{
  "rope_base": 10000.0,
  "attn_scale": 0.125,
  "bias": "none",
  "tie_embeddings": false,
  "parallel_block": false,
  "lr_head": 0.00965,
  "warmup_steps": 200,
  "batch_tokens": 32768,
  "seq_len": 512,
  "train_tokens": 99990000,
  "steps": 3052
}
Each number is 128 + 32 x the weight over its row's rms, rounded and kept within 0 to 255. Layers, rows and columns count from 0. The size above them is the row's rms in percent of the matrix's.

# layer 4 attention value, 64x64, rms 0.219, rows 14-63, columns 0-63
size [108 103 109 104  99  87  94  91 103 100  95 103 105  90 103  90 100 115  92 108  84  98 115  85  90 100 120  94 111  97  94 114 108 113 105  93 102  94 101 110  91 100  97 101 108 111  85 104  91 111]
[[153 143 108 118  75 141 118 122 114 175  98 112 104 154  92  96 113 133  74 171 119 122 100 164 116 106 157 125  64 141 147 128 163 146 152 181  83 151 134  91 127 106  55 164 154 224 145 122  94  98 112  93 135 151 154 122 109 112 104  97 117  82 169 186]
 [197 122  94 124 148 136 127 132 153 141 118 121  98 166 148 154 127 138 144  87 108 231 112 177 113 100 111 153 112 188 148 117  92 121 190 172 140  99 146  81 127 110  59 137 149 123 195 178 172  99 168  81 133 118 144 105 130 137 124 140 145 102 103 115]
 [140 181 108  95 146 144 111 151 131  94 108 154 138 134 136 105 136 172  95 145 111 108  70 113 102 140 102  93 107 118 148 122 134 172 157 190 119 159 125 146 112 133  79 151 107 144 119 128 129 187 223 117 128 128  82 110 122  63 136  38 106 108 175 182]
 [ 94 164  88 177 148 155 143 101  84 182 159  83  98 110 136 131 119  74 127  72 124 137 117 111 147  82 141 108 115 115 174 129 150 140 212 147  85 104 113 188 136 120 124 111 152 141 162 137 143  62 131 145 123 163 179 130 164 150 200 128 124 182 109 134]
 [107 155  92  77 157 182 177  86 117 103  97 121  79 138 190 131 122 102 159 101 102 187 193 150 148 116 121 218 126 198 147 135 144 131 117  66 108 150 174 142 147 126 132 102 123 163 130 168 112 105 138 136 115 119 139 114 146 101 120 154 122 161  72 142]
 [131 131 155 147 125 133 160 162 118 142  87  77 107 114 100 108  73  43 154  97  83 102 115 125 140 105 145 126 156 100 104 105 139 151 112  77 193 140 136 185 159 152  93 189  96 127 118 127 150  96 123 117 208 125 157 179  91 108 114 111 156 138  65 139]
 [142  97 173 149 111 148  86 115 134 156 111 135  92 113 130 167 141 135 153 102 134 137 150 160 101 118  74  81 101 155  91 136 146 131 166 100  87 171 190 103 164 145 112  77 116 148 162  52 155  71 104 136 107 157  86 153  94 179 114  89 168 134 168  70]
 [139 201 115 120 186 146  84  88 103 133 163  80  98  95 165 115 103  76 129 132 114 112 142 114 114 161 111  63 150 168 177  97 134 139 166  98 123 177 141 116 165 129  96 152 188 165  89 122 111 159 180 153 169 142 162 135 117  74 112 156 117  96 124 172]
 [179 132 122 170 177 106 157 152 146 175 124 150 113 117 110 113 183 135 130 181  79 195 109 109 155 116 139 100 149 139 125  61 145 105 152 168 170  84  97  89  96 150 128 129 139 116 150  90 131 154 141  84 160 129 161 115 120 194 157 112  92  94 193  77]
 [162  51 149 141 146 113 152 172 115 101 143 160 143 137 145 154 175  96 171 123 169 192 110  93 120 141  72 146 189 112 103 107  86 115 128 155 176  74 115  85 134 160 153  98 116 136 120 149 158 122 133 100 170 150  78 147  80 182 135 164 170 110 128  93]
 [118 110 107 106  95 104 124 131 132 138 144 141 113  49  71 158 133 166 115 149 150 162  83  86 143 163 129 115 130 151 171 193 118 114 182  79 124 154 135 128  61 127 119 134 147 155 132 111 133 124 118  59  74  30 156 107 156 129 124  75 101 139 137 129]
 [161 137 157 146 146  95 151 184 153 160 164 119 182  59 143 139  94 115 107 111 144 156 140 103 155 150 105 169 181 111 133 142 147 123 199 148 168 149 144 146 113 154 174 107  79 137 112 152 129 181 158 155 109 131 148 163 123 188 199 173 148 178  93 128]
 [156 104 109 160 134 113 129  86 121 158 105 108 167 171  90 156 178 154 144  69  90 110  99 179 164 149 119 102  68 140  88 133 157  69  81  76 109 139  99 182 151 113 134 133  69 115 162 106 132  73  95 162 121 161 142 133 171 153 105 117 176 127  86 118]
 [120 205 120 109 138 124  85 124 160 149 121  99 185 154 102 152 137 198 147  75 112 121 174 130 169 121  76 100 114 127 131 121 132 155  98 112 102 135 181 158 166 109 130 142 122 107  94 146 158 169 161 137  70 194  99  91 180 134  76 130  82  91 140 105]
 [153 125 171 156  83 107 154 178  88  91  95 139 163 100 100 164 129 136 124 118 129 170 130 119 150 147 121 167 175 132 110 113 200 137 212 143 155 121 128 154  98 140 156  40 102 128 143 130 147 133 108 105 154 203 129 115 106 168 187 118 142 155 159 159]
 [137 143 164  81 168 115 117 119 138 142 122 139 143 115 132  92 154 195 103 132 104 152 146  97 124  79  80 184 175 132  91 161 118 159  56  69 111  94  79 113 147 153 124 117  99 124  82 112  92 161  94 165 112 187  80  64 119 137  97 120 116 172 136 139]
 [ 56  84 165 139 123 145 114 102 157 143  70 137 153 154  98 102  97 151  96  92 143 130 111 117 117 149 144 101 100 115 112 180 157 170  73 120 140 165 191 160 172 144 126 158 115 181 147 173 144  91 162 102 172 123 169 156  99  96 131 104 171 151  73 176]
 [120 156 103 112 152 104 146 152 130 108 155 103 109  90 150 178 128 115 170 159 163 150 133 139 139 179  70 138 126 167  92 135 142 106 148 138 106 113 198 151 162 108 133 121 110 200 138 107 147 132  74 139  65 213 114  88 165 157  74  74 108 149 107 150]
 [113  76 145  96  91 169 143 136  64 151 118 123 158 140 143 110 132 147 144 120 168  80 154 128  69  95 107  92 112  50 144 130 137 143 101  99 115 112  82  88 113 181 139 154  89  21 137 122 106 101 134 170 140 114 164 121  63 129 119 114 140 135  95 128]
 [116 144 142 158 136 167  91 107 155  90 179  71 110 141 111 135 127 130 170 146 167  62 128 141 116 167 135  77  98 166 122 159 129 161 106  99  77 143 169 121 150 137 112 137 184 140 102  85 156 147  96  93  49 125  97  76 156 113  58 122 126  84 104 148]
 [164 107 150 148 117 124 153 185 170 142 102 166 136 133 116 130 175 180 104 109  79 155 137 129 133 140  93 143 123  98 124 126  96 106 168 133 124 168 141 132 138 202 173 138  50 122 161 142 159 162 183 151 131 110 102 192  63 154 197 130 170 147 128 138]
 [165  80 108 135 125 175  64  91  84 137 155 107 129  88 114 124 142  53  97 132 129 155 123 107 159  74 144  99 170 159 211  83 119 127 123 138  97 118 167 126 130  92 110 102 151 218 108  92 110 146 118  94  89 145  94 124 132 120 119  96 101 135 170 119]
 [144  81 162 118 154 174 120 157 115 100 125 142 148 154 136 155 147 155 145 137  77 141 169  89 112 117 127 147 173 148 120  75 114 124 169  95 164 123  41  91  94 155 138 105 121  94 118 102 146 124 114 138 174 199  96 140 122 183 196 187 149 136 155  78]
 [136 118  97 164 114 147 132 168 144 129 150  90 100 143 143  88 141 119 148 132  92 120  58 129 153 124  82 123 190 105 114 161 137 113 102  90 101 125  90  34  92  99 179 117 138 196 124 141  60 154  84 153 143  80 106 133  60 113 111 139 133 103 146 117]
 [133 123  98 137 109 186 118  64 166 116 121  93 149 162  77  99  75 109 121 102 126 105 130 142 138 122 173 157  84 174 118 168 150 156 106 153 110 172 127 104 158  69 117 106 181 158 118 166 122 117 133  99 175  69 176  91 142  46 102 131 134 121 115 170]
 [ 65 147 168 146 168  99 131 157  74 178  96 168 193 101 153 126  99  97 109 140  98  82 139 109 149  93 143 112 164  77 109  87 118 100  96 115 161 152 115 183 114 194 129 151  99  80  78 147 118 125 113 142  69 158 134 139 126 135 145  78 126 163  99 147]
 [ 81 111 183 145 143 148 138  97 104 105  79 125  89 147 139 152 123 122 108 157 108  58 113  84 110 118 129  75  92 127  88 117 104 176  88 134 124 144  42  83 149 107  84 150 117 127 128  93 113  93 169 161 176  92  99 161 114  59  94 127 145 129 165 103]
 [177  86 118  95  69  95 174 124 161  99  77 148 115 152 133  61 131 215  97 156 165 132 110  99 166 157 146 175  72 116 143 166 130 144 122 111 158 100 113 164 119 113 110 171 150 139 102 100 114 133 126 135 113 106 136 106 150 110 104  40 140 146 158 166]
 [ 98 165 148 119 100 115 154  62 135 160 113 119 111  85  26 146 158 102 113  97 136  79  62 113 147 142  96 102 109 138 134 160 140 162 111 123 106 126 103 132 114 102 104 191 125 117 172 166 137 101 121 153 116  88 182  72 160  84  93  96 134 114 114 179]
 [104 167 161  98 135 152 138 165 100 121 112 137  96 119 117 171 162 129 178 133 108 101 172  52  99 112 128  99 142 125 107  87 135 113 186 114  83 115 114  99 110 171  91 128  89 111 170 127 178  50  75 129 134 215 111 127 103 162 119 126 141 176 148 130]
 [161 143 134 143 167 180 163 146  96 139 192 129 144 116 123  70 155 146 126 126 138 173 144 129 119 124  77  78 119 137 185 219 132  90 105 166 110 169 117 139 110 146  87 129 106 158 135 163 106 221 142 121 134  95  87 109 164 123 116  73 137 121 119 159]
 [119 112 166 114 142 123 146  81 113 104  87 119  71 187  86 111 100 171  95 103 125  63 124 110 134 110 157 146  88 139 119 146  89 179 122  85 132 122  57 141 147 132  87 131 100  71 174 141 126 126 152 141 190  83  90 175 113 134 156 171 160 144  74 122]
 [139 105 117 143 123 133 118 202  88  81 173 136 161 143 179 146  71 106 150  78 140  97 161 164 104 150  74 134 118 111 130 178 159 125 160  44 133 146 144 172 160 126 170  72 125 102  95 102 101 160 127 125 108 128  70 141 110 133 166 133 161 149  77 135]
 [174 137  96  72  96 102 102 102  90  93 181 111  83  85 111 134 104 188 100 128 121 117  69 156  80 167 127 117 171 166 149 144 115 161 109 120  98 143 139 139 130 108 107  95 128 166 115 121 105 176 147 135 122 114  25 166  97 115 123 111 164  75 150 152]
 [177 165 106 141 132 120 129 124 122 189 174 112 123  97 154 129 199 141 166 121 132 118 180 113 153 115  93  58 156 113 172  99 140  80 113 104  85  90 156 145 112 138 143 170 138  58 143 104 137 165 118 126  50 149 112 111 164 174  98 118  86 105 155  96]
 [129 143  53  87 123 162 119 123 126 108  99 202 109  94 163  99 119 110 134 136 132 105 105 139  91  97 154 163 155 115 202 116 134 153 158 158 127 181 142  94  97 165 138 136 138 137 153 168 102 153 169 100 140 150 191 119  74 161 161 160  98 105 176 191]
 [ 86 125 116 154 140 175 103 122 168 152 101 130 151 119 165  93 114 118 104  90  92 117 148 136 168 142 190 112 149 118 179  70 139 130 151 136 117 181 164 114 147 133  63 203 159 180  59  85 110 114 138 104  72 140 191 130 152 132 122 159 115 131  99 143]
 [118 139 171 146  96 105 131  94  98 113 106 148  82 142  92 171 200 113  79 120 132 178  94 132 141 186 103 148 157 171 127 111 149 145 155 154  68  96 155 129 195 113  71 106 148 171 180 110 136  92 121 126 101 154 121  88 159 140  85  95 127 148 110 186]
 [144  97 208 112 128 125 111 167 119 160 110 153 133  88  58 140 175  69 117 178 182 153 125 151 101 164 143  98 168 131 109 162 108 145  84  93 155 167 118  84  86 167 142 135 139  85 126 152 153 127 161 157 136 128 105 164  69 128 147  84 176  96 117 105]
 [120 132 141 123 153 137  76 129 169 163 133 144  95 146  82 138 116  99 114 175 159 142  63 129  71 161 157  61  92 113 167  87 132 162 159 195 143 106 150 103 117  84  69 143 109 172 168 143 139 128 194 118 180 115 155 131 122 135 151 137 136  64 130 101]
 [139 113 130  73  82 134 126 114 152 117 198 110 122 174 110 142 120 164 110 123 108 129 168 205 153 124 141 137  82 146  60  99 108 102 103  86 107  74 110 101 110  95 135 120 131 110 162 163 163 106  78 158 121 217  86  77 165 129 136 129 137 164 133 131]
 [118 163 104 101 141 144 108  95 128 148  81 143 128 118 162  81 119 114  89 127 163 195 121 164 146 102 132 152 116 125 166 121 103 115 111 172  88 172 174 118 100 142  34 154 160 109 132 144  76 123 168  56 126 122 145 167 117 117 104 133  47  94 165 141]
 [116  90 147 123 105 181 137  69  92 147 134 147 117 116 161 123 144 185  81 101 107 209 136 140 114 131 142 123 149 154 199 142 169 111 122 146  95 190 127  99  70 152  78 100 104 108 208 129  97 105 125 146 132 178 144 122 153 147 178 154 154 145 119 130]
 [108 169 141 179 137 127 132 139 150 211  87 113 125 119 169 139 124 111 225 176 165 129  87 120 188  99  53 126 145  83 125 142 143 142 154 128  77 101 165 116 138 137 135 159 137 122 104 138 113 144 142  92  77 136 152 129  85 134 106 105  77 100 170 118]
 [131 140 161 129 101  82 149 128 140 115 128 101 106 101 103 152 107 140 116 143  94 127 145 134 182 181 136 204 170 170 100 129 167 125 199  54 147 137 148 155 157  98 191 132 161 190 102  78 123 108  54 132 117 134 173 135 165 141 105 140 111 155 109 115]
 [104 111 134 138 131 119 183 173  48  66 127 162 149 126 129  96  78 136 122 158 138 122  89 107 151 147  94  88 140 111  79 120 144 119 126 161 130 143 116  82 123 152 156  77 112  97 123 134  94 126 131 164 152 157  76 146  60 152 151  48 166 123 196 134]
 [170 104 181 154 152  72 115 188 131 119 125 127 144 110 107  79 142  91 120 167 152 149 129 105 136 161 202 128 207 102  80 123 154 107 117 155 198 124 104 126  86 126 171 119 124  51  85 108 121 160 110 108 150 126 144 149  74 127 128 151 128 122  80 126]
 [ 89 165  87 112  91 156 122 162 159 175  77 177 166 163 144  86 110 157 151 111 143 141 155  80 115  80 157 153 139  86  94 193 113 147  59 145 114 151 121 100 128  97 136 175  96 111  87 183 119  66 142 144 124 158 170  98  99  99  94 146 132 122 129 150]
 [108 172  83 134 136 145 188 138 130 101 117 136 159 126 122 102  83 180 127  99  98 138 118 159 190 134 149 151 109 146 121 160 115 106 108 159 151 171 125 212 134 149 127 204 189 172 151 131 148 159 119  97 109 155 132 173 178 106 110  98  91 188 153 161]
 [119 159 117 132 158 139  98 201 140 122 196 195 197 131 154  80 139 136 156 113 102 130 134 110 134  78 117 102 146  99 126 118 114 115  49 184 150 121  94 147  90 134 154 120  82  88 110 177 103 119 113 137 129 178  99 138 113 166 104 121  82  76 158 150]]
# layer 4 attention output (transposed), 64x64, rms 0.151, rows 14-63, columns 0-63
size [103 120 101 105  91  99  94  94  93 111  88 100 109  83 121  99 105 115  70 118  82 118 101  87  88 111 128  83 120  90  89 131 110 110  96  79 116  98 118 113  88  94  85 103  79 114  73  93 105 129]
[[150 160 118  99 148 135 197 131  86 156  84 109 158  86 130 105 135 118 125 105 145  85 109 114 159 165 214  89 157 146 134 138 121 114  99  84 153 114 152 139  97 173 105 140 109 152 142  94 168 169 195 109 112  84  95 134 155 199 137 150 123 180 104 175]
 [160 150 152 141 141 123 138 156 143 161 128  88 188 126 122 137 114 156  85 156 163 127 139  60 122 121 165 113 150  89 153 153 159 148 150 190 158 194 152 108 165 173 102  99 116 101 129 137 186 162 147 134 114  89  86 153  71  77 138 121 104 166 185 181]
 [ 85 103 109 126 143 138 174 104  76 159 150  95 130 103 115  82 140 118 113 111 165 136  86 123 204 179 112 146 133 137 148 149 108  99 118  66 184 145  96 131 184 147 133  86 139 161 168  77 110 104 195 152 106  90 142 141  95 113 123 184 123  74 153  98]
 [151 154 123 156 181 147  68 154 133 144 147 171 154  56 119 112 122  90 178 156 185 141  59  66 133 136  79  75 168 119 137 151 163 128 141 134 102 102 152 113 106  88 121 138 110 128  96  97 165 148 127 124 197 135 144 158 123 173 128 108  71 129 113 164]
 [ 91 188 115 151 143  88 106 110 150 165  87 114 112 174 105 192  88 190 126 154 141 157 123 130 168 128 112 162 111  78 176 150  95 128 178 103 121 125 138  93  97 176 134  76 159 109 136 111 116 151 115  67 147 144 140 120 129 136 159 130  85 219 158 134]
 [167 111 164  77 161 119 115 134 166 130 120 114  41  98 138 119 104 160 166 163 123 145  91  94 187 123 125 144 141 167 161 109 160 118 134 105 164 187 187 127 141 149 157 165 150 137 105 223 105 169 147 100 169 102 124 126 175 111 129 122 120 155 159  91]
 [167 173 123 134 130 135 156 130 131 150 140 108 223 173 159 157 157 123 145  96  91 149 104 154 119 106 112 104 196 109 112 115 141 161 105 169 166 116 163 179 150 130 124 156 185 108 134 170 141 112 125 111  46 143 159  87 163 153  71 143  93  89 136 163]
 [130 172 118 108 116 125  84  56 101  95 139 161 111  97  79  94 139 122  98 159  83  92 136 103 116 200 103 121 184 137 106 204 150 127 145 143 168 114 120 149 112 112 186 110 129 158 131 140 126 185 193 143 157  95 156 127 127  73 108 133  78 124  93 113]
 [169 101  97  80 113  99  93 106 108 142  82  61 136 154 151  99 183  89 138 113 131  92 110  77 126  63 129 107 128 176 204  93 128  91 163 165 146 167 154 124 144 134 139 182 140 107 163  74 117 144 109 158 115 134 115 147 124  59 103 113 109 127  91 151]
 [144 103 172 142 111 119 154 176 154 133 124 145 171 160 107 194 145 153 106 148  94 149 160  93 115 160 129 138 103 139 188  70 174  92 135 128 102 183 137 163 133  92 108 171  94 157 129 143 126  89  81 153 102 119 117 200 109  30 111 144 134 132 139 105]
 [ 55 113  65 141 156 164  97 141 140 151 118 178 150 116 127 120  82  44 156 110 159 134 120 134  63  82 119 130 107 119 148 151 111 128 142 127 164 201 113 147 188 165 123 124 135 122 155 144  80 148 171 147 117 144 101 118 133 147  96 167 194 136  82 125]
 [121 143 164 153 108 109  91 186 109  93 147 147  85 111 155 139 162 108 188 187 127 103 131  87 100 126 112  99 119 101  88 165  83 144 139 112 164 153 105 173 138 142  54 134 202 114 107 158  89 139 143 130 143 131 208 146  93  93 101 103 166  89 141 136]
 [175 161 139 114 135 134 151 148 134 159  81 167 114 161 126 116 103  86  90  72 118 180  97 147 135 109 127 146 135 144  61 168 178 102  74 148 155 119 130  64 109 104  98 157 168 131 101 148 122  92  68  59 108 179 137 152 140 142  99  90  81 101 100 120]
 [132 108 121  69 101 141 168 143 141 142 186 127  79 159 115 155 169 183 148 141 124 161 120 160 169 154 130 142 150 136  20 142 127  84 123 174 184 119 123  67 125 118 165 121 117 120 189 160 148 120 171 125 110  90 141 151 115 157 140 153 141  82 165 155]
 [149 172 159  93 173 156 143 171  86  96 133 111 143 110 145  96 144 131 158 131  76 188 111  54 143  86  99 176 120 147 157 140 123 129 116 161 128 164 163 148 157 110  98 122 148 135 126 127 114 130 155  86 126 127 195 155  64 186 206  93 154 113 117  97]
 [216 155 104 120 142  97 167 139 116 146 104  76 107 131 107 140 115  79 114 136 117  94 165 180 148 141  79 156 101 142 158  89  65  77 117 155 169  96 115 175  99 103 182 144  85  80 179  90 102  88 146 121 131 144 140 132 132 130 117 117 171  94 154 162]
 [ 88 173 117 137 151 143 151 172 114 124  86  89 105 125  50 153 119 141 201 153  95 125 154 188 189 150 160 161 137 129  85 121 174 119 135 121 157  97 122 165 196  82 116 148 159 147 145 184 109 158 106 145 156 126  98 155  92 176  99 140 149 108 139 139]
 [119 125 141 159 102  81 166 142 169 105  97 184 153 203 162 159 126 108 137 139 165 137 142 130 128 175 128  95 176 101 107 150 110  76 129 147 132 126 190 125 161  92 115 130 153 169 142 108  24 136 165  96 133 165  75 114 120 148 181 126 125 121 164 155]
 [191 149  32 219  90 181 125 152 125 124 162 137 109  81 163 110 119 130 124 105 115 148 161 132 165 109 160 111 100 152 109  84 132 116 101 130 159 118 151 119  41 139 106 151  93 128 127 133 141 150 148 122 159 106 102  81 170 133  95 180 136 123 147 107]
 [ 97 127  45 105 127 150 178 115 171 120 134 122 136 135 130 143 138 131 104 111 163 135 169 154 124 161 132 129 194 172  19 134 128 111 101 160 119 116 120 140 184 119 196  90 125 143 141 100 102 112 140 165 105 146 101 112 177 145 117  87 129 188  81 115]
 [114 102 139 158 129 167 176 151 118 100  84 110 107 144 135 130 180 165 149 123 111 137 131 110  97  92 118 125  94 109 141 145 145 121 134  57 175 141 108 195 140 162 128 118 194 184 107 157 167 107 146  64 120  86 117 131 101  93  34 109 133  74 153 133]
 [ 80 136 169 130 155  94 163 150 155 151 145 145 146  50  88 183 154 136 138 108 115 106  99 123 159  71 107  94 165 110 197  66 148 105 123 154 161 103 119 150  88 155 112 107 117 159 162 109 128 122 102 151 110 137 172  91  93 170  88 150  93 120  56 138]
 [172 172 100 130 131 124 121 125 135 135 156 144 130 164 122  65 191 160  94 103 157 170 174 159 104  79  86 157  92 186 166 104 153 126 123 171 103 153 137 130  75 133 105 126  87 139 128 139 122 103 137 138  94  71 169 136 138  79 156  87 101  80  77 181]
 [132  84  80  98 144  93 110 151  72 128  88 185 125 108  90 105 149 149  85 146  78  93 142 143 128 158 116 133 143 121 177  61 165 103 137 106 166 109 137 145 146 140 119 144 121 129  80 104 152  81 127 138 162 190 149  99 135  93 113 129 187 199 192 106]
 [ 88 131 137 137 120 137  96 151 140 158  58 148 147 108 112 125  89 148 113 122 173  80 131 113 181 149 108 185 167  93  98 146 141 186 104 187 143  79 154 140 167 127 103  95 122 121 149 115 154 106 159 177 103 125 144 168 109 181 160  94 101 205  77 111]
 [148 100  95 105 117 177 135 131 150  99 143  67  48 115 107 153 110  77 147 126 104 129 128 128 146 110  81 121  81 164 124 153 113  94 112 113  75 147  58  75  67 135 131 172 162  88 159 172  87 134 126  93 145 129 131 112 129 162  93 133  69  75 118 134]
 [169 130  91 134  98 162  97 107 101 126 171  47 117 159  72 100 144 121 115 100 132 104  99 185 108 147  95  97 139 107 123  66 138 150 111  55 120  98 150 122 178 105 129 115  88 139 171 122 149  91 153 159  57 127 125  89 166  82 138 139 131 127  70 138]
 [116 135 124 126 195  94 130 135 146 182 118 101 119  96 190 117  94  86 110 124 134 221 114 161 127 130 153  93 102 170 139  67  93 155 113  92 168 119 117 158 180  99 122 144 113 144 151  25 109 161 168 109 137 138  88 130 113 131 128 125 167 132 107 117]
 [113 142 113 114 125 140 117 128 153 117 137 140  93 135 102  56  42 109 127  97 163 115  86 143 115 136 102 150 115  96  53 163 143  74 154 109 157 170 149 130 156 117 149 132 120 166 140 111 143  89 191  98 149 201 145 112  93 176 121 197 149 169 155 112]
 [173 150  40 105 140 156 144 125 178 105 209 152 150 166 122 113 172 156 112 123 151 110 119 154 155 131  55 148 101 116 176 163 120 132 177 140 129 176 182 166  95  92 118 112 157 152 127 190 118 172 151  75 114 143 121  94 117 142 157 140 116 137 117 128]
 [170 141 125 113 142 136  94 146  42 102 105 162 176 121 118 131 129 132  85 117 166 130 139 114 154 157 146 146 137  38 113  80  68  53 122 124 127 103 110 171 138 158 110 147 136 167 176 127  76  98 136 132 187 137 124 131 100 109  66 158 130 154  98 108]
 [187 123 113  87 168 155 149 124 111 117 137 134  61 140 141 114 133  98 155 119 193 142 135 113 129 130 139 142  57 189  95  97 108 174 110 106 160 138 122 189 188 143 159 114 112  98 139 164 196 123 103 107 121 148 136 110 148 117 208 131  62 121 108 144]
 [110 141 141 147 133 156 138 153 107  90  82 141 142  95 118 169 161 104 136 144 107 216 128 123 138 127 129 129 149  99 108 152  77 173  81 121 135 163 130 118 121 157 171 118 140 123  46 149 101  98  91 205 169 100 188 108 166 131 163 195 136 147 150  91]
 [116  96 163  95 151 101 166 131  82 145 159 135 153  53 142 166 139  71 140 141 118 122 141 125 117 186 155 153  73 111 118 139 175 111 113 114 187 128 103 200 171 168 166  94  39 147 125 148  81  98 128  99 112 131 129 138 176 144 140 105 123 128 130  95]
 [145  95  89  96 133 128 101 138 156 128 203 150 154 101 165 144 208 115 121 127 113 133 100 127 119  90 160 100 136 129  71 125 106 126 160 162 153 127 143  85  80 105 184 169 150 176 127  85  92 143 117 105 152 166  92  82  98 100  58 176  92 157 139 122]
 [ 78 159 128 148 161  96 163 104  82  62 142 170 163 106 119 115 106 131 135 150 124  68 126 110 133 157 131 117  61 164 169 120 190 127 192 144 164 125  92 110  89 154 130 132 166 132  92  89 197 157 158 122 158  93 114  78  99 129 177 130 123 130 100  98]
 [ 90 121  88 171 160 100 144 121 137 196 136 114 106  85 109  93 155 159 157 154 101 142 112 121 154 133 125  79 145 175 100 166 118 112 183 136 132 138  88  84 117 152 108 112 130 139 137 197  99 156 117 146 124  97 114  80 152 173  59  50 124 174  75 126]
 [165 148 183 143 145 156 184 106 126 129  50 132 154 103  75 136 139 126 165 147  79 173 106 124 116 143 128 143 138 123 108 162 107  44 188 138 112 148 167 154 174 104 145  77 138 119 149 111 158 108 139 120 107 209  66 122  75 134 114 138 112 125 133 145]
 [136 147 184 151 149 153 105 170  92  75 114 122  90 131 103 137 150 111 144 135 136 148 157 181 123  86 175 148 129 121 103 100 156 139 159 133 116 204 173 204  91 198 142 168 136 127 156  99 108 131 140 142  79 154 167  88 157  77  69 145 115 101 140 119]
 [100 119 112 129 109 113 160  61  99  97 150 142 106 126  95  67 149 151 137 161 176  95 116 106 145 132 205  99 158 141 167 120 179 111 134 119 159 140 121 140 157 168  84 142 103 142 165 151 174 132  43 192 107 166 124 151  89 116 132 164 136 118 108 187]
 [144 122 131 144 123  92 122 161 167 165 100 142 144 125 121  80 139 177 103  33 158 141 194 129 117 141 106 103  93 110  93 145 143 196  83 111 129  96 107 141  89 110 163 112  78 116 142 135 119 184 134 130  86 141 126 182 102 149 189  88 108 155 186 134]
 [129 121 162 124 163  88 161 131  98 195 175 162 174 165 100 167  97 162 117 120 121 100 134  50 115 143 186 121 135 146 152 176 105 127 155 124  90 105 125 102 150 188 133 148 152  96 170 141 151 175 171 142 109  81 104 122 193 177 110 179 125 123 121 134]
 [150 198  98 166 110  94  82 147  91 103 156 127 172 107 126  92  88 136 123 117  86 184 110 106  97 113 146 157  86 116 120 137 144  87 138 154 116  54 142 129 127 194  96 128  87 108 146 196  78 153 117  92 119 115 116  88 102 165  82 127 104  98 111 173]
 [145  95  78 106 144 145 116 163 126 170 148 191 103 179 126 173 198 137 161 157  89 131 128 104 104 178 108 144 188 153 154  85  95 119 132 146 148 120 136  82 149 113 115 151 115 120  88  42 156 140 144 159 130  99 113  95 133 169  91 183 109 155 144 169]
 [ 75 153 170 105 134 109 101  73 196 135  56 184 129 149 121  51 138  88 191 176  85 175 164 152 103  97 116 131 136 140 135 165 104 171 176 134 139 154 170 138 149  94 124 106 133 112  97 154  99 121 147  83 133 127 157 104 147 134 138 120 126 138 124 175]
 [152  96  98 149  66  94 105 190  74  88 115  89 159 148 131 138 146 145 138 118  64 150 122 134 117 171  90  94  49 148 156  87 140 118  77 106 118 139 185 151 157 118 109  93  93 120 144 107 132 170 129 133 158 145 170 144 141 162 141 159  68 100 123  76]
 [142  49 162 114 160 148  84 115 142  83 117 102 104 118 152  98 117  99 147 161  91 122 166  85 150  74 165 173 116 184 129 133 129 180 157 148 106 110 157 122 125 106  94 172 143 146 120 115  68 165 101 142 109 160 171  89 131  75 118 101 186 108  88  83]
 [122 111 126 178 121 113 154 191 121 110 117 143 118 162 150 156  89 127 134 210 104  90 134 182 177 179  96 175 143 122 107 107 125 164 156 110 138  96 162  64  97 117 114 160  53 145 135 125 162 151 165 129 113  96  92 161 115 179 126 111 190 135 126 164]
 [ 90 138 210  69 175 142 132 154  81 143  91 120 139 184 113  94 128 131 132  82 181 137 129 126 146 167 117 109 104 106  83 112 131 116 166 123  97 123 116  99 165 146 123  90 170  94 117 148  92 181 168 140 195  75  56 129 152 149 140 107 110 120 115 101]
 [150  75  83 108 112  62 159 123 155  87 152 158 138 121 100 158 162  99  74 178 136 131 199  99 190 148  90 148 107 100 121 137 149  93 116 105  91 158 115  98 127 168 117 201 128 126 118 128 124  92 145 144 105 122 121 178 113 168  92 101 153  87 140  70]]
# layer 4 MLP gate, 192x64, rms 0.246, rows 0-1, columns 0-63
size [103 100]
[[124  97 135 153 119 147 150 126 166 146 111  87  80 169  77 115 117 169 129 142 119 150 144  95 111  88 144 125 184 138 139 140 123 184 113 147  78 174 151 161  51  71 147 131 123 128 172 162 175 152  54 121  76 116 142  68 163 135 144 120 117 126 138 188]
 [101 117  79  78 127 175 150 180 108 114 141 119 110 114 152 148 120 115 110 128 224 155  94 119 111 105 163 101 139  45 153  83 114 145 119 123 147 161 153  73 162  93 120 109  93 150 141 102 129 149 175 129 128 151  83 119 116 101 193 160 173 122 177 160]]
# layer 4 MLP up, 192x64, rms 0.238, rows 0-1, columns 0-63
size [105  98]
[[ 69 106 124 113 139  94  72 176 113  94 105 110 129 112 106  85 103 178 151  80 210 164 164  81 133 138 144 131 135 107 133 131 106 171 138 123 147 132 127 145 134  83 126 121 133 189  79 162 153 150 114 143 108 160 116 129  61 130 118 108 112 116  53 195]
 [150  83 170 136 114  93 100  73 145 156 155 167 168 152 121  98  98 114 169  89  86 116 122 125 165 117 101 138  85 175 102 120 140  81 100 116  90 134  72 194 136 146 118  96 146 121 148 192 137  93  96 101 130 120 148  91 108 186  71 143  61 108 132 103]]
# layer 4 MLP down (transposed), 192x64, rms 0.245, rows 0, columns 0-63
size [107]
[[ 84 122 108 137 152 138  95 132 110  78 124 154 119 149 139 141 104 112 114 139 131 108 187 104 145 144 115  51  63 171  78  84 112  68  82 135 133 134 124 134 167 143 147 137 123  88  59  81  71 106 147 155 145  98 116 138 145 159 130 128 152 183 130  48]]